From a checkpoint of a small transformer trained on Wikipedia.
Size: 16 layers, width 128, MLP 320 ReGLU, 2.87M parameters.
Architecture: LayerNorm before each block, rotary positions, no biases in attention or MLP, tied embeddings, attention and MLP in parallel.
Each number is 128 + 32 x the weight over its row's rms, rounded and kept within 0 to 255. Layers, rows and columns count from 0. Numbers have three digits each. The size before them is the row's rms in percent of the matrix's.

# down: layer 3 MLP down (transposed), 320x128, rms 0.0775, rows 246-262, columns 0-127
# gate: layer 3 MLP gate, 320x128, rms 0.0803, rows 247-262, columns 0-127
# up: layer 3 MLP up, 320x128, rms 0.0801, rows 247-262, columns 0-127
down246 092:108137089135153154092141126194145145166122121150101112145152154176117126120164124123115140170091148152052128134139118200111128141131151118133178135125144135115109118141162092113053109063142142108108090082104215176129144105126047105169129171121171126099113134143080141137162104142128157136177155090097113082151067110084136088130127157188050083096092152105109189145122132116128078202120
gate247 101:077127175134152087140070120161105142110154083156123119139182172129074152124079171096119123143118145131099174224130129167142110127156130140083137167164106142162101112177102086097048070139086131109090225105135150110118122151168152142167134044111166099139113100123130140132059178136115118115176110163093144115134125073133122163118155077168118114154150081114138175131126143170148142132114
up247 098:114146116159095111157114137144139142115107111173100163128149122135077120034112167134123154091171111155132145135097087148130118139102114110120141130134171171122151135122114135101142167140092102048127161078081164091088158116151143148130107119049178079116147098160158137128121122189088148190163043103209100082094109148145137148161106113117223177129115139156110103109111132157181178169127
down247 101:106127158174138140084122119119085146068096145116114107136157149135133183129157131077059108210146071125106139097106147129196149046134155116099175158136137105104105152119169135107106144172140143084112167046051129097103128176166138159149070162123123119095177171078120074063113121118168160081141114172123136084109159146100169168146130138120126116110105154136185116145125082136153144137140
gate248 102:106149177143130073140089118177142066091105115112141120120162122139078117065096070140113128120122100158138197132123130122096102135139179154169120141102110131145126080070097188168150169112101104123129103202150140125126138100144169129138120196123095060144104175113141123127140215197108118132180157101136129152151126137078110123170082091094107054182181102105145104110112164141107160108164
up248 102:117110132157104132123154126121134126121109127145112065131118157131099078181160183157164125093107130128137012141184133110126125153127125140129110117113190198202176093142133134109111083117140126147081152144125084159114144086071088137169088140155169142099100116068129119094144140050193139147082134128131123091149160173092134127145137118144118207065117127183131122173114069125100116174103
down248 106:120150133130080178170110175123124081085118124110186087105126105134168103110077092148122084127121067139192115130159084127158157115183101110092104142073132156136138138137153118145148129080072142127187140126158159101100094149110145160200116116081106124102132163176160130176131125169157145073104122123076134106078197127191100171109129154116086151155062101165172103124145152071143186141154
gate249 102:125143064089147157060133098157143109101101156182124193139092139133156111183114127186142154092142140109133166179110130123147073119151145122132127146118144172138162104094092152135120117149051148140109094093115099130076070071114169072093132111156102094161143045124119136134076177177040144083142176131074216157123122117163137109116143142155116116111128105156163123130142143155144160158128
up249 098:109154124171175135090097093146130128101129152076121158110138155111145201189158152118107122075143067115092153126115157097143167079123142109193142128178142093163128188116104140140147118054147111068120158216080084135160106091131105041144131100160104127095171128131085061120136165162162178133173165136118155111146137133148146082117088136127122070125088120096101120176135137148131178117121
down249 102:119061174125148159167100150143087073094111132148159139076109128142095173111126110169175116105129158109083144113145110110145153110156116198189061167166143161121135146168102127122095096139198177149059146124138078125158176144138117110152133161172107190187069156105084130142120159093127088145131102184118115145078124113135142118142139084143105126077175118096108089206115115129151069116103
gate250 096:144170116122144117121075097093136172110134077124153149076094096135169103126163171109143120148108154120108133160144170131124123137131125094085087126117136181134160175204146175122106083104095190096063160139134160130176114048171135115145139093060072120141134112070075136141107158125095152150108066129103144149118101082174148149140169131107109102181154067161137129092130161178170164059135
up250 097:146144120107079124176114157161150140155111108198121146154104086112122156115095137156112117167117162175133128160110083100092097138131117118107114121134126120192144166143120131117107146149108156121125147124081177113071138076124210102118132052170124071134140109061187206176126116121092138145187089095166134136108077094135110128149139118174151156063085123188132156149088150142114147159035
down250 097:163146176070100118121128105103074131129101138104150137117139116147113172150164125096132186148078096202180163152087143134166051061128140080137163121150065141100113101079144114091178128150110128117127114077099172071120123161137035106113135124136119177090137090089126142086143125155117177113130097140169134107158140106132196123124142169120163155123146152057136126184119156178114139164181
gate251 094:164127105151082153123137143103096160040154131148122118181152132154072099130128106072194143176125137095092119183079157092120102147156075158117134118116190151105126151106106168056088174141066118132147134122126101133105151179205198125135159095148172140112099093113078125129115205180149156117107117095059194116181104143155133129078139118123131113131098126128122139174135107144150135119142
up251 092:102180112103111142124161119154113113144083140090127114074127180102124135130151181112100073113169142129094119065131122120110193166121110153097136169160134095124094151157134083132133113126199087132129148151144151123164174078109095121107123167136119123126205162190157114128117065110185108082157173156187076149134166160080148153100146094149045105105097136096151058165116098126136058133144
down251 097:097139168083161094163146108102113120128138140145158148126134083113124101164138104126109133130101219111193193209140138158119160122127188067180107099130111147147141125092153165097094146156102084169138096140119155153110126106065168124144079111079107163093046135091097152139086131135060162157083107143143161129152049122135118171116167103108158113153139144098138130074099162139157075164139
gate252 100:116201174085123113103080109182075115083132180172082116163106125108133095187127153161158112147156114115142159096133134106080127138115129097094148170109093076136124123137099042136120102111095096134148133165085111148101145181089111132062125138136141164142149113095141106114125120087136146127111119185136170164112105179045154162148145177109083158112076207129146068174100148181159148119117
up252 099:182152161126122066127130144125120083120092171152135188165106158145151035157132140078109119101093094127099142075096108115046110140085160125087173157129091155060097112133146083102187118061131099162101112125123091166116117156122129155072094165152176152118124152096150145122168129111177115142176112112203118161092149138105082116179124177112174142134159165092182125130143140145123138094112
down252 097:122094087134141183081109135118125134186096108219193161138153181175125167124061102119089129120065141133137153137134100114145106118144161128131145129128144140111092074080120126100107123165116134047158117127153123113199117116154043119064157069129172211081164120115150119119130111119195174121137130145102140121164099102147153153061123135133111126125157105162107118166155152095121086130160
gate253 089:093113120097155133139163173121130150118122138162097111164088152142104157171106101096091119104092174088149162101147118139081101131146087074135117160095108187101133076137171136142116084112152152127104195084136202081142131123047115145117188120077181127120070142169101130154145187112187058118067189112091132117094097140170149121147155085140115121149071139137111151098100134146183102149156
up253 091:136131095104070136096101104147089117103083084153155118048163163117131168079162084133125115104132183086123110170125145161168137154099106131124108114147148166101152162069111152110094120136142110133112161120077120137163158174119118116089187209113163137118112103101239136138169133091128129142090145103147130170160121183101074139096145141157158114165108114097146089086164152047184119098153
down253 093:143169131144097093127074151098131140109100099051105138094117133197097076146133149188102110128191131100139131177096122184171164138057072140160124088146111109084118224150159120164180177115164132130116091099112126164126095135121123163104142127104137104155172113085095122113136111131094128184115083153100138114119162105082119130144164149140152170175114063108148104110151102215125095164135
gate254 101:130139079168171155141140133130132016144154094144149198155113151158120122131132107127155138114080159123082167067116133148116117110130174157106130128156101121156108169114128066097137124065114110180102166159124132149087172110132147154116071211153158126092121134134110158124127160142125082071143129131126138153123065180076102100173146099092164064136161155096128110075121100157131116130220
up254 100:146082083166082116079153087169157120138068121160123086115113137141118094163127163186138149143166129098139093103139160083169158142110151130130122150093138079131129084147131134119100073142106074058136121173167169108154132130158133138159108108161104112121128162159185109154114152124131192085091153133180158101175137146130125157013149142137073065082133105142097104145183134145148079150066
down254 101:181128141141102113115138154098133212144092149115126131081085067100112074124126074193178147150106123101152141119132163142088093078153155134112151103133127176128110134103110094161140104130123105167158115178154168139149072094099199089139100090173069144112124120125102225107138121086132085104115052125130111103169095191067109162180153123137141168135099137157104125149125139106109132192143
gate255 093:204156148135113145105125181174140147109133218125133122162137078085132097134151148085171127112130165172110120121156085151074124177098152128166095117103127118108154142151150110099105181145163104154088111147054104079160151128150105141111132080083148109187147137094055101127151133074104108135179082152097165087125171085098131102203122126150108112101159104100104073184159156122082133107097
up255 089:139128131077136164145095157202144159092129081138146106100093109143152129075079188154086109138166093146151110128086178107108086138181121167142069143141083133126138149136135117132119117069173166139135168094113105122116120112154135135121142108108170155115122153180140100108150131118110135102128120087057186129104177186165119103064117162053167176048133068189150148095143141146111191105139
down255 093:120167112147147153158173100150122162091086091092097149126107147118097128157194133134096114125133173132088147117066085186087181203063101121069162135128178110142108123128058147112144167134152133056134142144101172119181107183131145176092090152137121155158155082098149188177109134120105163093173130130116089141172158116142137128147135112132077072097113149135103155119084119165110146054113
gate256 102:098127070148132125140086124079155133097117095135087125159116133173096129161157146132124126135118168087110132129119126169132128133128092092087179121213104142108127078127135068110185098116088097112062115146132145094117091184137221089082116123157177092126102098090156092135070162157174138127172206154139194131123179094159153110131104080146128048125109134100159073158153132141133128107140
up256 102:131093149093130137155048100127132098101141082102077106119198137213175174154132089144115128160149116086111171109060127164112175177126116156120166081099154158166107122140173108096149171097156116100129141164101172156120121144109172113119175134158074156143156104142107132073083143172074114157098107125149095141141172132128146104090143099110129050124146103196128140071065117106174119125126
down256 104:080107151160113120067161120062127115115119147140110089118177188102067180128159173077164152137148161097112219124083097151165145187066170147141146073142142080113077119102133153099181133207113100108113136140074156088092114155132086132086174162112110139136120168090134148095118128136135148124144141147103115145150086110088160188158118094086122130133139167095103081149131157129104101180149
gate257 097:120111093131126173144097141154093112126126170109077173129165152129086124116110138131107128154114119119154171192171121148122076097108074141147142155153121124111183199163111103135077142160095154125041153114127126130128115125154196113159122085124154079140146126090132144089095187154131140100120125157054181054134102142206077085077098091116120080164102126110108125167198114177142158145147
up257 100:131127150165126135128148135186149085162120050096116149154115118100133161177114132093154110139165112128130150107103193141121109168146197138127167098116093131094087123109114130135172155090158154164162122152091119127154120123106095141108059122190123195164154107208097124115191048142061127134101086089167117120115181102074154128129183166086128132116135104156134134055076134154143075148109
down257 099:081180130138117149140153074141129148133123131200136157074102124081115057114141082159160146077136072088117230149104139077112158087148195140118099093119180089140138168124108097119157132111122142162118164096179144087155129119139086086157136122163099143080087093102126148199091106155068170197126135170076144124108082145170158118124157146150133114091151118146141131137116143092158135094131
gate258 105:084159120185133082090102163143160182127104140150110129177109117113150163100087134150167169119142155096126150112173156103034087153172104090168176124101122112128114129129146159133143145077156111160058130132125166165048234142135146115160110114130141170106139123100090112160142117081105132124086166121095145072091085122135120126151138135110101146110168083096098207165129107117141111068170
up258 107:069123136155145092036156114145088113109120072078093141138127177138098129155077176167121086126128108112154123149117107102157115180173133175141130198178161096137086100148113050099176140113089118130143117071123151119180098082166137122097123113140157143199134105199164138112098122136133136152155130056156133165181135161105116146140136148094144102113140118138133106087126121177110152178208
down258 102:185132129130134137162105110105120102143066136119133161102099146107160141111135130150093090089152108115185108105106065178115157158123102111163088125131129145104081112122146158100107151137129136123118180159118063058125085148118112158120121126183165154121173162102083163085127195065097185148170104190102124098096099097158139104135200103071103151212160132187141114129075177116120140165102
gate259 092:126124119162115148125106085086089151159159199189148117123116123171163191083144099129134133139116130081118185139171153110158100066127123077104145095114174122105145109199140095102087085142139112065079126139121134120120109126096166160119109124147061140168114104122065122105101190058122169116142107138106201106096101130164114135116106130149133114182168108146184124131200170192116157089124
up259 089:146097120155060135164115057134124161109091139155160121097089150120186095138161083153119090098169085151134133071111138099164121116150105080149115138138133127144150130141143118087138132089033156125116053144159121127137156165090113097156115182120077199055132074157134097153135183095107136159127183143106171135145124098104168145130088154078135126144107157136130108156108206067101162088116
down259 093:105147156105141180101113154165098139070130106105151186125098097132098120062169182143188118124144190212075113119113115154103146138056113169130095121164156148169107153131084133102141153129121067078053138137114187150134116154133117159076148118176160104180056119118141152148107137126115104168077092161133113083097181100092166162123152119106114162106097090088157099135141131120155104162142
gate260 090:114151151104116172073127160157144151089084193091129164103169131085080123115140092115128141168139154087083167131126168133130029115117197135085105160131099141155102184155100123173161106101092054133134173158114150144077139117112118099115156122132149104115121080164056100163125156166121094148150090112159178158110094108110191080136150156140103150148120088135108151121213115157142087158137
up260 086:190058189165089124079140120133130086109156087146136129128144153162127167088133140100168100169133178123074102085171147087144155163093113161147143129114123097093087148103137089126127068100085152178129142143101185150134111102165190231097096113082082105133127172104117152109153166107080094099098119156128094087148125111193142199143096131129083150132135118119142133156110158087113149163095
down260 095:167109135136123169083127065082171139147110131148126137111113125113134137104089169147166163132102184105099088103137171139123138071135127109161138125134103205084131117150249122135142109146090117127191114184139158182069073107113111122122112099124167102162106036153158042162085121145137156132090126107141173149153060152092154142123134103100137136140128092105149107074130155145127145162145
gate261 102:088181114167108143119136100109102124123169143135127105171116096155094176085115211079101140156155128102103166169154093118105175112142102151111125175071135145181180210197121091178106164131090116087100145111133138100109128118107139129141135089135143068148097115154118153137064139093116127138168155095125151080128070071125163119135166070137079132087097123124120162144129068199188133148138
up261 105:114107164190130147158166136093101157141121117109096108155085103155147160080127179107154107151112127094132146128097131103107087125110138169133189125127197118178194161129132118198139188143152114133096085145134097087135155074137119118094140094202109084176133135084074123141135098139147101169139177070137175110062124110116067110147163045171091148129103154116113189097092114079117135116115
down261 105:117136097161113155175171075134148070191104094105157122161150135192150156159063129102147110145102125147132167052135077124136185222142143159153143150084080144134107136141095138144128157093125096132151125174121144101116116110114113160097160129146136074135101139204110151078112157132101175133168196149071138158106141093085118059112149143110109082124174147123074127098099123146092078108106
gate262 098:033093171157109108113120146206109119136106095128100074108135095116105131092090128113164185099178145095110118137165140148093080155141101124111085137050140109077165141143144132125132136084103050140108123109101113197137037137134138145128155121092116144123156162122104106088130166064174137169133118139153148130083130162155143117186168116126151118124142097105128180162153162220165120111135
up262 091:144087190111111182161052118116135109091117168209149162152112067155187122112112024117162142145097139176080085105083169126142153157128125130134113140141143166135083162097117130175073150122140083093166142109135106124104108136152156131100136111130114109164149165144157141109139115142067157125095085082116156101055153103106152138159089081147130147181124157121136122120089166167134105046127
down262 094:179169062109143136136147089162108073085152077116123083119134176111072154186114212124158157155148133124112126107145120096129156084091116170120160076167100148152207152093118104151222109112177135103094129120172115125122130146163150097114123169114109148098103113141119120155102159158091119079150169100151132174121111156190145130071135128121174101103127056141136089102176098079149155114109